From a checkpoint of a small transformer trained on Wikipedia: 43.7M parameters.
Each number is 128 + 32 x the weight over its row's rms, rounded and kept within 0 to 255. Layers, rows and columns count from 0. Numbers have three digits each. The size before them is the row's rms in percent of the matrix's.

# layer 9 MLP gate, 1024x448, rms 0.0582, rows 866-1002, columns 192-223
085:134110183090104094129172089131156184101155119167136108151119132143124139144071121148091135066135
105:122145103117209160169163088096172138180122049170160120061157132109166121106044136087136096175111
094:089095108115158135113074080091062098082118095145127109143099183079173148174085103179098024162112
098:106106149110178092110152097120145158087169103165161139157111116068152078112133181035167154022126
095:107056094101146082078138181155124177134099147109225173153067140148124120134085088163140151102082
081:097123157086090166100160122142079166092120103169148104110025107126103182147101104129150132083172
099:112099115176114177150113135126134141102174154128162061084111156141084065126124102083072153115113
104:158186108100157093123072088062181147173130118084093129120133153190153121109130153144112131141112
096:186067098127112138145130152120119108136107111099125089125125176111066067178065142141131162077152
102:099085155111125119121111118146008191108143138137097137099128140108091156120094170109149115154165
089:170157113106150169153137140157116130048129120125131180162099108064122094169144107145144067100127
098:184119151104101143098097101162101088129167117167074062090127170104201207124094091114119117067145
107:108098158128145111111087099159133103070150108164152164102140133119131141119100139101091135198128
093:116128083147135046154122122139130146160139076148106090066108182153113136128098178177166186152130
094:082194162172121156120156142064189131109093108086145097123145094136112129145106133134141152081117
105:210157075120143106113100167107099157166139159110151183135119124100183076096061121095094139126114
108:112080151129145169085138102167133103109162088157133159119167089100155098182185162119103141105224
106:226127140147183093127156120153095180110181176139133128129086150054166125171112120063114124099092
109:143096146149163077182116156113126113127120074135155071093109157128119075126168155075120080135157
093:081109150083130201110105109087144090125136112143167201167084115121151080152091140191151071143134
100:125177225120149174104119119140087169134145112154110111161137120110111118171129111178128088160145
104:123111153136124136071114059098104182144157094154117092113165146154067143102062061106089104122126
094:124156161073101130101106125132128181115164086123152134145089122107160169098089108108170112096131
088:157144087104109173160163157147147157083148093158121183164162132114076125127166124141125155120141
098:139156164126198104154148074061100131120098088166141149143133105121168123154136095092112123182096
091:105097131112122133132102114139159115098129144168100132115105153117130077119150161131151138049221
097:146169070112156155137115168145111132051137184123130097214123150110079130158136158150105085146113
105:104134073054095083180144122115131159096125138152120169081171101152141056108092184157151082104152
102:072130116121219154119199111139127134142147140132128187160146157123141070133169064134064095110132
095:121122118162161151158167126142127180101107087173118056105094192195088138134090149128139071113132
097:135135115100158103151159129158085159109203161136113146117138098139147090154101129090141135065160
106:143137120171088112130200105140126155061120146085149159148093192129124099095128114129079159145101
101:118096137098181139128188150097118162125120128105147076128125105132171071165073143117109154118107
105:123084137129143099135128155125148070116063083180130179098161136138127065128130113138105147161126
105:117133165123125132159143156155161142135136124125142108170130131096099168111042129134117120132118
102:075119125144177122115164144093170175103138137091164106158131113119147123145094179101108160122098
099:120165149116094114122172142205093116119151115120157088167150168097121116151108106153131168101118
124:097138172103116118099122114107115065081199128168165158189131118139153142106137194083070070131185
094:131157141169187098166137156140118146132116124187174131146093115122184121139081113127152098070149
091:103182127071159088136155132149078142170154123156089103152122133147168176146114143140205129107125
096:124101118164118168113155165100158174114128129151127166151084127150113074117126165133226130146210
096:112119159148136123130193110130165145083175081120117117129138135134158153170117117122140161058201
108:161136108135141066168126158121149141147144118087138116105144156105109118146126074135089115117101
096:132122109153158102133114132082128129155134137139139085108136171145086106130091148115130074126118
102:100098132075146074109091087122027115068093118147136090103141052142163130149063141079147130096156
097:200118155136124157103177116199114147108084149169161172189119095143108092103123074124138093149109
094:125089095092148115130138129115113084154128125143093166195084160149120150078135091097144161107122
102:148114135086164098141137133163188096152150141117141138163110153094105074040106081178092156104175
097:106135131103130164148132147162166125137123127133144153146105147108073136168149181138128149147104
106:129151103100225070116090153099074161164185139171123120117133119122117084081093144117057120132088
098:133101131092116072170102148167123130115114087239126139140143113163091123151081160094134116147116
094:084165110121151184132151096156179111094121105108162179104105119124073142137151150097142110193122
099:148161107064166096186128147163095091175212149149098148128137152158164110100152117171100148118148
104:085094106113133099152164131092084138096106102094136084096119084097184108025067120120119064152101
107:095128173146163122181139100141113154118144170148112093106123112054161126115122087108110161099127
089:105145149131119193101143135062151145110107119122122111134128154118188165088130111087100136071172
100:136086087155199085133129135144142129133151143103107115134075111173123141141136136159067083096109
095:096139091170134135092146081147130180128117139124164169146043203105166094142150137140099095085151
105:154193182159112141166093102112134109117098131126080083139110128089101145161082154123079137112101
107:141136149155113136173115110047102126141158133142123107094139101167082148118117138140127116082099
110:084117165139190169215152124107110186119173133158106085128111139131122113136084115133107122073090
094:106100049158123186127131162082135193131115091068139088093088169121162100110109126104131117124130
094:093107109117103197164129146083125143121101117111119111088062126103207145111103048107137126144156
104:078170133164125181124158115158133129150141149166126114120078125120105122155139123148075164142145
102:140118108119137074106127057121116151090164146198203050153126123124150158145114161147139085124121
103:126148119119166138170179130066150207138096126139135104131144081161108139157069114156145114103163
108:143174158156103114172086100143104118128123102174092133076090174115113106028092166093137121183136
095:173099169123159139143129134110122100106099131138108122068125077114177142139055122112131083036175
104:124132119133117087085217159130137049130148114168167141128128164149085117136126190142086147063149
099:135157130155072185094118062133111101079149086141125123100120157173163103118121174087151126086145
106:141117079097148133140043087142134193050187095168119123167139140082143127085097124088108089081135
095:131150125137173107129091098112134129168151144161119116130111126166124136110092069149136060161107
094:160106120139152174154076155165082168181110163164095153143122121083163107137125094106134080136100
100:083124121139155126124161194162127149137141138136171130126111162133151085106144159138102079121157
092:077158150116146137103205124141121092111152103207173088167142161115111077134103100113080137087117
098:128128131115162111163113145162140210096156117120062175135112135122133139146126161128096149118098
097:139078180099166136118173153168100133095153181175125170150133104066126114106124180155093086087168
102:148119201065094082102123169134070187099149087115138115160194146149157103128148129175081136112173
103:110134110146174125116160097142137115124149119173100114110155155121166126122064135053166134148156
099:161129139114117131152114073096162063135116084147185112063093127155205131150049096142095117133129
102:099113130136142156131132109148125169164113144130115131132118111111138113097162085197124112073135
108:096157111140161135173135055101100176188109130125085168109159079080116090099130166128086144146138
107:131116099192125163161134115140135188096122114197112104112162109087077164115123148064109137138174
102:172080178160158093102142182101104101162118103106133145096145182140148129109102110092102183197164
088:154146116135126148106112112153117151178138105147138153123110119111220106083081130122100072102114
103:089119106096131087171143165109093061127094079143130051105112096147122085139111083157116193123112
097:131113089166106136118171078174115166120144118107088142093114182143098145167155072154175201124166
103:116130107082193123146071117201164130047144096155159137077106162104093117106138193159105118123099
104:090183145121123107104148108122143161145152135166171123234163139104106199180126114101170128093152
094:135130130107142103240142085113124160163107106087161103118201121118174128089143142070155164148094
103:090143147137139106144107112153071147152168119163110104151152178127133112089134150136120071068177
100:103132192140126146099101104129088145079118132155116102073153109105147106140107179104144092098143
101:092137184088120130109090128158146105157136148141103140141108162097149129170161125129124184111105
107:116119183120157116075145124133109178088135064148114107080155135123128163130155082122105109186173
098:127083092141181125162109117080069186122168097144132183131097118111103123078130131130132111075109
089:085153157087131041118126126133102187135139107147093123116144135127176137107135145100138147069124
101:073143142194152093161109160147159136130164133192177109143159137097145159146132112181088116077163
101:133074082131219133153154141167060186124165158094135109136104122120147149102171139180145173148106
107:104082092149212111140110131146119217069145161191124051130141155122179181108093159073046114076142
113:160089132089145083077133134161102118104109131124148098117157103153091126122084099082050142079157
093:135121170122131139164126159135177084133121167094185124071105177096065120152137171128186120159179
094:105134151083147147156111138140135172126130167149203135147091145111184092140119143160113127129099
103:111085156102138106150169087114038118107159146155174113168111068128188107146112071134123191076181
097:120096144096122232140175140201095138107172121158138103113092089094132120183093102150098076099176
098:115132087119087090094132108107163153054113111127127141073163097122164132112117169068133169159138
087:123155152124118141136159135146135147137145148087122122102134112125096096160114137083110146131109
094:068111127108136113116077109097159195096072111165108165171128184160089117157149105134140091163195
101:106110140151197091162116112116120144171113149092073118099111081118146124147102103138100144107125
097:125137122112132161165117110135094160148144167120084154084137169122078142134179128154090101131112
097:113114115162152116164090099111151122162122097126128098166153091065114086182082102123100136147129
086:139112172068076131122125105119099122094076094173120154107073083162112125113071095144192131164075
105:110105159120182146079134133122115075110143122185106098095120198085127078121148123142137151126104
100:122163118120092096127119107136102138170181135134172134156116094076113092188090148194156122101126
100:081177190106134106099051154090147201142141101102084110092077140147121138147178130099147182129095
100:103110173162134142137111099133162113158158217176109089124137201147158101173104119176127134189105
099:085099122106144118124105203150108161153155150155147094124113131122160175090130106079176116156132
092:117165088088144075146107164122169133137140123182111137124121175155139128117136107156157141157084
099:091137097179096122121101135110086125164099139079151102145146192097113062112144131160105175129175
101:133167148154154118093181157114075142175135092161163133070111161115163100113130169074139175138127
107:110096097118132098080102194149102157142134098146110149152134145118093174132100094031109142105183
104:133088103122099173119154119120126140123113141087139123156060152156146121151084168122119151066143
102:087124150195150167146101102169110119163091130133143150090125125091158061096187144194083136160161
091:139201132168137111141122087147129145076160110121145107082104099104148147134070082136067079141108
103:097087170123103144071096169098076148153109137163123124100133116110167152130159111111116128080160
094:107093094124157069174119100081131132158143125061134134171151081159121036130128120151168203151118
103:147117113084147103102121152145106158138141092136093091103172137167075152158114067094100194174116
102:151153110091160103078159157153106198133171156140118156189119167107235150119089111163080133108126
093:124188152090120080099127099164121129161105134099176107139112143096122134098113166113151024085149
103:076163099152155192155069087168094242137161103137097117115068121143127141151123131095143181156148
108:163133074164169130153132108140097158150130102156131174152138121145141075142132097131117077083100
095:122127115109106131112167116175134144179121134162060154117122143166099067059146114130109101085071
105:087141087107164110166138117089137144135137136165113105130157115133095124149106135101099085147142
097:138147157088200057147120142128096118167090137161077065086097129133153171121156035128096163124155
099:101109238133105115164104112115106042169118156143111144091161109143145115092140138098169167126147
107:089136145081173086084118130105149127136158126124145151096155078114131111130167117163096148113164
110:085100144107224035169121137152119125145114103143102149063119143130123083095146126118089163117115
102:082125097104133095095196061139149102132112124162116097081167187116159148127099135133118118055171
# layer 9 MLP up, 1024x448, rms 0.0605, rows 866-1002, columns 192-223
095:116192162086087117151129137149152136143103105102091168110151137138109130153127154158145152078135
102:097156118086142156113143074179157125183175083096132202158122125111170154102088123082160136045117
098:139162161098088152108141119112105149087084113092112144050146110105061141112142108060139172136124
101:125113110137131123087167144154174156127126159121111119140151099133132138161176135078137144079107
101:065105144144131173130113077113079092051163123140133100137130116043134158125116087156136141202140
088:130075128186215046163162170072114139094095081151141135134139125106082077123110096114096086099159
103:152157132115137129103100088087154132135116126141127126176130118160110095132112137129167069116174
105:130087137105124113126122143086186128102116131096168128173103114171130068207157160140120174117122
098:100205146177124157119107086139123138111190154098118144211085137173158168177161140147181171148132
105:128081103089101157100082167069083101142142081133131165128093149111169159125126126142161147107097
089:095126140158117124133132098126110158114138188127112129176181134123168141155154074181118121126088
101:139098139123113111159119136124106115155122190101143110104098115162159155124148160166134174140146
109:088095075107130147139147108154117122142144169171182122137158173103063102094133120124122088084087
095:097114055122125119139179147095155157123177108129138160159181091146168147120084179110119136100108
094:106138094129098156132127090096093140094154136107148120170108144073132138098099197085082156149159
104:107084078136162085094069120089098160135143143156153136071161155142157113111167154071117101106118
106:195201125146140088184140140092092150120105107155113134065126113097131132151135072106096165124126
106:157113125147124150173180060141090130103133178130170119141107141064155115112099203146150150102095
114:122143074093151170121146096078145085137127115113138094150108119153220146079157142184091118147167
093:095118141084168146123168182099112104089142093131076165135092161133052121190142111144122105148126
096:078164175173075093116139109135101134152127094157103159133127067148137154060117118171108161095162
101:118088147174075131092137093135136126151185165129122156132121106154157146119166127101181067063120
096:223131138123144165163107181167124085121133109126146153135096140146105078127150106107111161133150
085:156187143164104132112140128117144150133120181106155091116098199141145138099103097159152082125072
106:157155136126151113117119133182109082100125098158143142135150147089138109095162169074157144102085
090:094146120133134132149202160141134139073152146207170169110060064092104151132084105177146134175096
091:150135126123064131173187124184111091118238194099137173127108130160151158126143130088157103095084
103:170104164134166173111174127121162096129087074072138102120154158160108094181156129120140180119142
107:114156149080082106151085163141098086141139113139133120163157108132102167122093146127130164159217
095:132154173163132131133110068130145136134128101102148085125109137145109115083098113079161096155101
099:086155137152129059103107077123124147119128170120165080128171122158093166152119097105085169126104
103:121142122094132114079173109144136196110079069160119161152158133111184111135093086089116172105135
101:098139176095093151144088120139124151170103100110141154087122101137124080115134144157096114116108
104:155112098153187099136128142150170150132129160095163075117164186138078159161106215105176121120084
107:148165144107116135118149103076173117099139060131127091117105153091157154215123107114178124123107
098:182124173142127109207144085048065076103140115134141149104112093170097110094107099181075100160154
092:193157153125170133132148127125156101139121130147108108163144113135173130149118139142103136125102
109:106076156096122106081143081080162154128121158096221139103128136143071073087183141091143117120086
098:104189088094143126111145174157096112167135136142071191152116114117079138173124125099093087133136
091:146140139109131104161149142113109118134136132092163129138155050129089162165171142106125144174119
093:083122146163117124154100058128124143136115115062080156108096128131103125168121146128114115142108
098:182093083123114133136194133147170094111093208140160141148147123166078122138126080180134089092097
108:140043106158162126163118114133095160152147107110127109096141151116145100124100177113182136099174
103:069151194160135150117206123193098154169166094150182111169151118174119128127095117132126167069143
101:042149150112117134114123185144166122187119134169150067131121185107126125121132173081173165137074
097:133098115126070150059124133102133130138157129052117131132138163141124167155076128069147115103101
096:169180116147154159118169137141106104156103140172101059071082133113142112161109165076136140111098
103:101072123107127135111205165150104092149088228207163113078127150080146148090130133134093136090121
095:104197122091105111106110126139120123111132095107139135179147099064093123142100112123097214155143
105:180141122090155183159172154173153134115139101124155127211107135128227154118130155159102133135143
102:131110162099134136137171112143110131081143117160095149109113107172148107123123097128082120125115
096:161172117117104141164114108090102140153159150098142133113167131150090208147120098064112079122096
096:123132196123161098106155129096149101147116124185101194116142107158161109098132088124104169147118
099:170089189092167063147126118111177134099160109130155135127154091159132151114127114118141085104093
106:117158200190166135138055132162136101164095064149056088094126114152145156121126157088095154123181
089:174166089136107151147128228106040058106167107129109138140150095068106089137213114140140144128178
097:113113145155104121045122179106116089067066118130135092169171144107075112095122103081154098154153
098:150105081100163077115146164179150173126145148119114100120120191085105121146071133150123124109183
110:146110162157137071106170115081139182147140167176120141117102167166164131131109136148170178104096
101:119140079125127125108086115157142186127184135119155130153144139194114136142131146162146094195128
107:159084131086111123103099128123136121069153138045118128147126122169116101157127054085125095101067
092:105097093142132083085164120112219071110157117190184175101143161167100109124122136119132112150163
092:143144150236181169107128129125175131129129096129145195106092066117099087095151111126063109122112
106:075167094121150153145112124097108136179116089096124140100064122112144087128117078182134140116149
102:132144070074137087150141135083109125131138061133153108142205108153126131106132135156146133103106
106:138135141124186157192077217148153147100144107151124150129074180126046133161082082131148114115095
107:166168133139146173180169134204101105112153094129079154120102124179082125148112167155121124102159
092:093144147109115085137115156152151134107113135088133081138156183139107123105095106150077097161075
103:135153149129129157158087140123137191068169097083159200168138175123117153154183128115104107164134
102:187134128128125128083109133025116130157134159161168123133129121099123197087128151128164139088200
104:096127074096131151099219122109117100067084161065091110122157132127166175051097111141104153162154
097:133179154062110139196111138176163137110155148092163172147174085186158157142102147109164084121071
090:108172098144099065184125098133097147152100116123083113149114147085127077089119142062180159174071
101:115117125115125160131130152140109127130118181067113113092196132108110094051156110099138131166099
092:106149162174188153112123089146134154074161100148136120126113143093153128084156124143166128115149
103:163194155130134109104128148171086130091167142169156127204117184144119124118080059139076127099125
097:093119118145114144112145101125135108106132100135090150123142159129142174107128163147214126185117
103:150071133172116078082183130094196053105157088185133120097154166133186134099111069148132153085105
103:135116165071138153164109125132143161161163115108135115109107161129056114131090093158121080097170
099:112167146101182123152163123092099141136127160136143184179131100088096150107086164106123223067190
108:144105087170097118089182067156153131133092118115167142111129125151136127088134158000064150143130
107:123094088135108098122120151153133056095119150136107111056109138156134171206105182108152135059133
108:107155145167136169145076132111178102151085116105148115150128200132108161196119153155149071128089
110:166154075101112137086191132162174085120146138112139158135102145075122144136204146150060160089174
098:112082115100132129065114153152109159120099133164150127141122146078217137115119129124090126139116
109:116112111150151177117120115115146171110115172125100191111134137125196120093123119101133102177114
098:132118152157107152104140127096176119146133162125174094161089138143125108163222135178128136116139
103:163090167125095181130146093139144169132148147106097153105091136132107173118148136151084117176109
104:126193100108125157096154128115087098119181195111083131153089107082178120174122088134119116134138
092:120119107143053173115149162139047139149165134145085189131129118074118182145111084126183136119123
101:114110152163140096162138136161161081094150082143140141097132087151128093176110131112157130100148
100:195054082083117171100101140093097153131128122128138068141163083109171100204153112082150111129088
099:117142157161143097136098113134153121075182100145093111123121170146155171152164182102163133099108
106:087138102082087117184074120189102058151136135152126086157073111117106136163130118099125158189149
096:133182149117133088167073133189102134173121070095132147073068140158118140118090113155113116132150
098:122136150108135151082121131059156136109136160135052157089159074130109150146197153140121152090110
103:193170168096110107119148147153113074182173194142109082094154105122084134148142157144134166076104
099:131137140169144108106121184060172096119113072108072168140152156147147068154152134132159072128108
108:100148165193159141159155126190127089149144122184163060207162154165179160092105113084103150064177
110:046158090120141187093097086170129167081125179102114126166113121118097116134161129118165032105091
087:124166165148086184098179111149131165154164127120103135176115214141160085090201128089137103048109
096:140159188135136136112118096081106093193156112110072113106110124088151111072115082128161170143184
105:078132139076103180112127054121105206083147148148179166103109083100171116109118128078116117165077
095:137125103163142114083129149139169049141132102116145159152127128128117120121144166084184142079109
102:131141077186054077142173142096082131123120104114116082095105145133146143128117075153171135153130
082:081144117113168161125169130178088124147167132171120090140122128111112099152141152069085231140173
091:152138117113141112167099139114091164109091175126126163148104105090132154122122139183154170147123
101:108144102147125068105121140120092130154125158164117086130083108113093126146160129056110128182164
101:097100126167080169136125140135103124142149119085135136151162107115134182147127114118146056129130
096:193134112126158119117158095076081138133148107100066166109182119092185117092129123099120161126117
088:170113141130090075145162189183132157141111114123139068159143116123141091155118117127158163165162
107:100099126090150167102102188154127117091084145075125121130141161112100129128101104153120081144148
098:100149159133128165092154138109107145144158175123125139110116086119159133135111116164119160091114
098:113088154143181126087132145157135120082134141145126110057096144171147169208145153105067123116147
096:077083129132095211141108125093128173136154125115184106154199134103082129165087149093138118128162
101:110127112111069166111092123160150159117102143158120147182125158121115150133177071149098094119105
088:172128167101143144101203162127155153168108142141123150133148078136118120104142083144097168057120
097:107091098160110144119140101126189068128112119064130168136115120118143074083177129171139060160127
107:146138145157133124102103115173124132101125127157077139085102130153126112140126100150151161135131
105:140073134121110169133138104130127149055131169182095078156154077122122171097160124102148126123128
107:124166184103150130108134123124064109163150072104158125132136109092105090165124123108146178151128
097:111158076155145138178143069116150054110183082119091134107070166159158137082118134153067163121091
097:148137075149089134142099089169137130146169158092099172116170050060137125149145144107093140109159
097:131139132171136083101105136159112125133144136085158190150114120145130108213180171126122137085119
093:116106116101134169108189128152138120107047127153140114118117180126097173096123140164128166127166
106:128145156088150150110108127154155151125127124211173107158130179097089087099146172190132109126125
100:127133061128152094125163124138183177108079122156085141122139116149066164094081095121160073116075
092:072179146111172131122106154123082089131153161207113108132074141142087116107166193109140177157130
102:111119122168165129152193130164139076082091142099119154129157113064139061078096136130169107133151
110:122121077143116111145096139110147124106111122099171188105149119160069145084187122100141114169123
092:116122081090137110072140135155104117132143171089051131108167121178128136132156135178066057126124
105:100174090148208107136116179075095103111131133162120149122165092147150127099077106118075169183113
089:155111089117172050091121172119071193185150104158151087131130164119198178101085101168113110120115
097:188109179090137120175198145140063146218144114119089138065121103113107120131094098125103120061109
102:169120161128153109146103089178121134152128133184148171134143087120110132147125092128178125093087
111:104164133086099125153138176143109142171108065150083181123130126118134136074153130120120109135118
103:139158125077131069066172108115110161099091141124144182129134118145063159181129100131138122098132
# layer 9 MLP down (transposed), 1024x448, rms 0.0595, rows 866-1002, columns 192-223
095:153159118159138093129121158080114136135133125087083096126118143047082111102183154147171160113104
103:116088144119162192107153188100110125081144075115061128137119108141098165145135169160151183165137
099:148145098227101135116112115162117111160141115093154148157127115148136087113140124151097112116132
101:128118084173086091167132135125134129131121196118180127138169158152150132157108176116119100153138
097:139163144085087140095060197108152076092133139134186100139149130131136134084077120185096119154118
093:126120163132102075101205125156098169125091132168095148142079137088080138105088112142128085093172
103:165127158135148112163119062099111130128155096042149111174148176151104078187142065138097098132196
103:099080114131104113114153131123081077105149098111147137171116118185185172189157114116181160151073
098:069214115108097124168148110105184133089153139157130126132140101104152134103180081173146094152144
106:142106189116185104066175078137111128125098109135148104131114161095131162103129139151108145138091
091:099118146111112105133117113105153091159150106141085117116161172156157137068154091107083227162096
101:108127183145121067123106083157193192081058113114092128101172092083077108108104151107145083130139
106:084162136130110098068123172172196103127100072108172163146149092199134162136132127056122133060114
097:162078201114122130128127125125160124120138148133183127150083127125136101175102135139109173101094
092:095199102150149091099110125114113121167103123115109126123164139177080140131124101141078160146074
104:126132115131140121134152086140132127110147177098114128122121191189177142147175151154120134061151
104:112181079151101123101149142120164147134104135077133147096102122096129130129144097098087049161057
102:134106133193150173198141131087120160080116129159138140129052133095124090162146161132152106097165
111:107087150075140135117144111092080127151095107128101103127163176115131172102120129058160142157068
095:109082120144159113126171136084168084091143123146160142150154073211166137160095152094128116110054
097:181076108145129145175152159106183127091159134118120129096104157131120103175090131115105124106067
103:122080123110072093146053138177069095198122130151138145140143110139168130030218062167110198123130
095:081149079151136111121160099066107153055144164130083183178169083099106102133130099147200121131158
085:099110101138111110068114117151145153113150147133123122117150075131094159158066149113164161128217
104:149149158153111150119083113110096101170069108125125108094101169139082154114117130151131136127076
092:086166096105149180152151100089140096120097051101196153168162126148146118086131157151168123114122
092:099114135101084086074068090174143111154071150122114123122149167146136105097114069148107209171151
102:099100126226119110101141104070127134115097133071080187156124065162150088155111152112117111130132
104:133166104096098122127105119184081168147133210100156125209107084106134077081175121101127114103153
096:132136198112084112152114168136142122141126121127110152191080104126126086163107179176136197088122
097:137076150213052134115093135140106099117076137117082143057158083124160118091105123116148154139130
102:077112108095135123114077136090140131105196128137066117093093128119143175148145076170175117123112
101:126183116125150079105118179093176122137112108147089120144100093082106170153165158124124148113188
104:083157082121135139130080110143158054231161184104131148126156120069123124111079133151116116142137
106:151159146186147124094157154184141179126144138120155108145109131128179195144100122142145112168079
099:111135107166143104140134122140149104151136086086143102135105141084194145181103141095107130135128
094:058183093112107099207139169142129121083200090076135103156153127117032138135090183112161093138107
112:166115122149126161157134196117147131183109115110118123123084165066102121083067071121145128107150
096:110158147121232131169100170087105074159091165190116146128108128146131152173075157112219045135096
090:179087124171084143111098136126157111104074152129141190141154171180072088136113089153165091132097
092:154116174174119173142139177128085136110167117197150107146141111087103123086184161133113152090178
097:100134037175128096165174162125089101187080108083146128143097169124128125114099079116083135182078
109:130133119135156092147137142149140160153099145125146097155170179180152130127112166146105136123158
102:159190138101109186089172152136075100147146123147158123163148120197098131134168120162061086121059
101:064118102129159135168082125107121108120073040109205053131123116144174137124108114129126181120069
097:157128101195157119117095124103119076155098170157128160097066139120182134144145094165112175096179
098:143159108064123105114110098094101107145150129145128189201131071186121128166125144131162139166155
102:142113122187110156149168076119067106107109177110159134156154152137130117068160151141157115133164
094:135060120199108165143157172039139111145149131161105054126131084135192127121088104123201108143171
104:103139155098113132178071159110103160119099142131131150095162195114121125137188075141168190116156
102:134147123118152135093157050220095119148113059125095152113137132123157145121073122148156143088139
099:116123079152146090124145090127136073063145136084153116122153107148134078118138145131122101164090
096:093086091107084132133158080134152146059157101085131142109110151128133140153148140118155079109133
099:174125114122178202096118176133196150116158068138163157088126145142173081055129127126102096182116
106:144101109156093137148165080092106117128143089153097127120134159146141212109111122125105097101129
090:127120177125143132073132143084157130146128157168187119092158084150161151116152146131105134127126
099:041150146156168200166120085155171103121145092157096126148124155185102131131083074139070145150081
099:171178139165147153162133142098125127117112153093134110182145167165136099155097048195127119114189
106:143132113157167057135113133065129125051079141117107149099129160134099124130130149096043154091111
103:127161135143117089107094172136111141102124097119100174155120155157145102120073135133096124114134
108:135094145128108132173130098091153145139170138106136108159155080111189150120085128177128121146108
093:126187152130138193179099124138130171077156139120132140144127079084100132122106128144124125118149
092:144127077084162064089160112135150090193124152133110085097153194145114124069100169144116121127138
106:122077124168112184132088147154143057126161062074088124143104120108089192182121172172148149103142
099:133098097143090129154138138068111163075138191100168095152116160127085109133131159110128168166113
104:117178172119123098094105144104111112152135102131110171157085168140125185106093112161187065126172
107:103090131139186094175158089120146126142129096186125153118131105112182120178097128173078187070133
093:136166137078129170177131066085173089185081103169126115160106154147141147139101125122094124115164
104:133132126131164202128162163108166136095179091119122163170175172153107139092100144079065105125132
103:174068122096101141117123159116175148153114130100156190091143119190179116116137113150139095097133
105:151070126142094187116159075113115109099172080155125132214155079113110129109180095173176103171157
097:098110148130144092136051156100118103140117116097090098135113132120157197162146067118133138100088
091:167099168095081138117084123121123074133171114148126207083093112151135170140104116095171143100140
102:133169095107144169139121098097112155133157184099087121119139063133151071094158071149141128069116
093:152095111077067132113145147197151145098137104138097154111159162199176080128177122150197118095139
102:126131103169132097111102148151123104171118118171065095153087160086157123153117120167144182127155
098:106122159136121144135143131192118173111106134089072082171117076116129093126163144102153134124112
102:130121070183117142158133182136139154196139146118104159123140083218148108123160176134083176116090
102:193098088153129153074174172139179109136151070132148091058150137144144152135054153120076075145072
100:145175148043161100120130088141165168152124159098125099125060132131114195135087075138081136141126
106:148114143139132164119104122110135152141130085160199173138095133129125163112087173119155124161137
106:153110061071086111067095206108122107070124121145185079133134093121109105156108205133097144086101
108:110152129085106089104053106146088117148142116134155132105112143180105064131146122190067142146121
109:151199117085122161137156102138174160123085120156163091112123131090134099051134173088139137115162
100:152100148098116129034131144111105175133134134115168113131182126049160150124162078143018109129103
107:178091161109145135163082095108114100142131155115090155083134141157116116114073151132171095153142
098:128077132084120106145135163157136122138132097063091244134184134104117146121097121122089144124077
104:100150166185172135111158176131116139123152128109118162157136129116135134204158143140105092098096
103:094084169090116129050076137128188136128066149143172164181158131163143091103177146188169110112089
095:195110092128160073141143179100124104118143131124133104112158121134130102141141164185048089086095
102:153101130154121075124153176109100074071117114133116153092088163109153091124128087087068200103164
100:098124209099133131098105113130105170080136096154121091173055147078182158162140126144088151110116
099:163101165153100127106142130149119098099160140087161109104123097157135101172140147152143119117073
106:155140176123124135105108141098111133140146075135098172120121126143120145164103050082083106122129
096:150142068183098162169133114164107142085125118096062113147185080144185167087106094126137059171114
094:158133072128176119146125120124126090121121139125148163130095083140108121128066131132130089186113
102:205181123132066111112085053143121106130112151145119104079130085099112146113094131144151112117134
102:143181158096174143117106130102189097107121064116125128139159159087151144161161101129065157069103
107:150145183139132140163101179099114142137100155138099217150152134051155123134156088159089161156084
110:071149141163101103141148089168107069120121155127095113102137123139135163101115100067109101110167
090:112119113152142102146146164180112100123111120147101148137126094130115057069093139163142166202231
097:139080120106160148131180118116130187062129085159150101140098143121184114151126104162112086119112
105:162101180138108105169165095057160179117093125124107112074168096123151135119164101120103133099161
096:051091104208077208153100095197115173065144136087132105157143066087101126119218126154210160133158
103:142125177193090124180103193098098103170190148118136186159127116114171144086103141103125133121167
084:125140109167119128083103150130141133113142079138112175103070134069163182136155138156159083143143
091:152127099148124179117174172089093096161132089148124057082123107156177132134139160154150107072101
101:124135108123078185194183158101079101133179142126084080041158109067067130123145117111159111097151
100:082139120126173121127086150124137094084143129110096110175086119188142148159138093186212107101135
094:071108143147156113142155139139150173163050102187139150133184167135109128127080153139087206164065
090:114166095107150143153134111134137111104089112028095133075160150141184104143139111070028136122128
104:195152163131171125156112135127113117152146115122166121129147143153084127113069128118090131059070
100:157146140170204142140166126158177117105093084142070136133137131138147115136172086086123118145093
098:118131136160093096110095161092133085139178132124151143151064178147149127144093159169191138147108
096:125128152106140081168155217202182157186089096129123095123132127083165132152168092090102157096109
101:159103171128116166072114097178197109093102169172160188140142151130119125120160129150105090139157
089:092118147099171093137119128091134095080103092158136133099123122109128176147104180081133103189160
096:169181218137226113166134092163064160173105095156065151087151147107126146083090105078068126107100
107:122175105072136137150046148141157110146128109062119143064131128088083136154177102203139162096131
105:174139073066176171124175100069145147107119142134167186153093166084135158156134138149193079153108
106:178151114124113150165148123135131174112110191126118083198117115152117147106106158143103135100158
099:147109165123194133116153132137121111123165105144114168149130109188171162132106141130107164102111
099:143095071157149093134122102148125128190161128152093057139154111067085124145167138143138149158076
099:133100102133139139061147125144175109090122133152132144158133131121047138098139102138147123160129
096:149166114176124104120093128119128155119120117093093146136128155106151198071149155186141057113079
102:114082137127146117128140143148149155161159125197142146110086126084129107080088094148180107160119
099:084129152085051098134168136115149149137145103172156103115180120145156132179172144098078147169122
096:103154082136153136129088114133146191085115145182154150113099100068195168112142097132097139159124
102:152152069064200130126050096146117145160175171097108054161135133130138125086081092068075123095166
109:138146137095102122119099091123101082154143090097171085103138166136099105113106082098131143152073
093:084110163131100147128103117068136111099109074158127118136207078068105172124177125078094164093150
103:164112105163117095091125124178127122141105171116123166200112107137115152132125112092117104126097
088:125183139093068186121076096174146104082207112096127161127136071120130093139143180078133149134135
097:110100152117178122115128118240204095103109099119146114179080110152162135136187152134085107172174
104:118165097135108168115109133165173065152137114134169166154148104171163108177095111127108132136116
109:129107120151118126101149182086074170110127172117172142117125124104179116138181126130205130115120
103:109133157128139113140113126104114088123071151072068132120174104105112133223151086103093143151140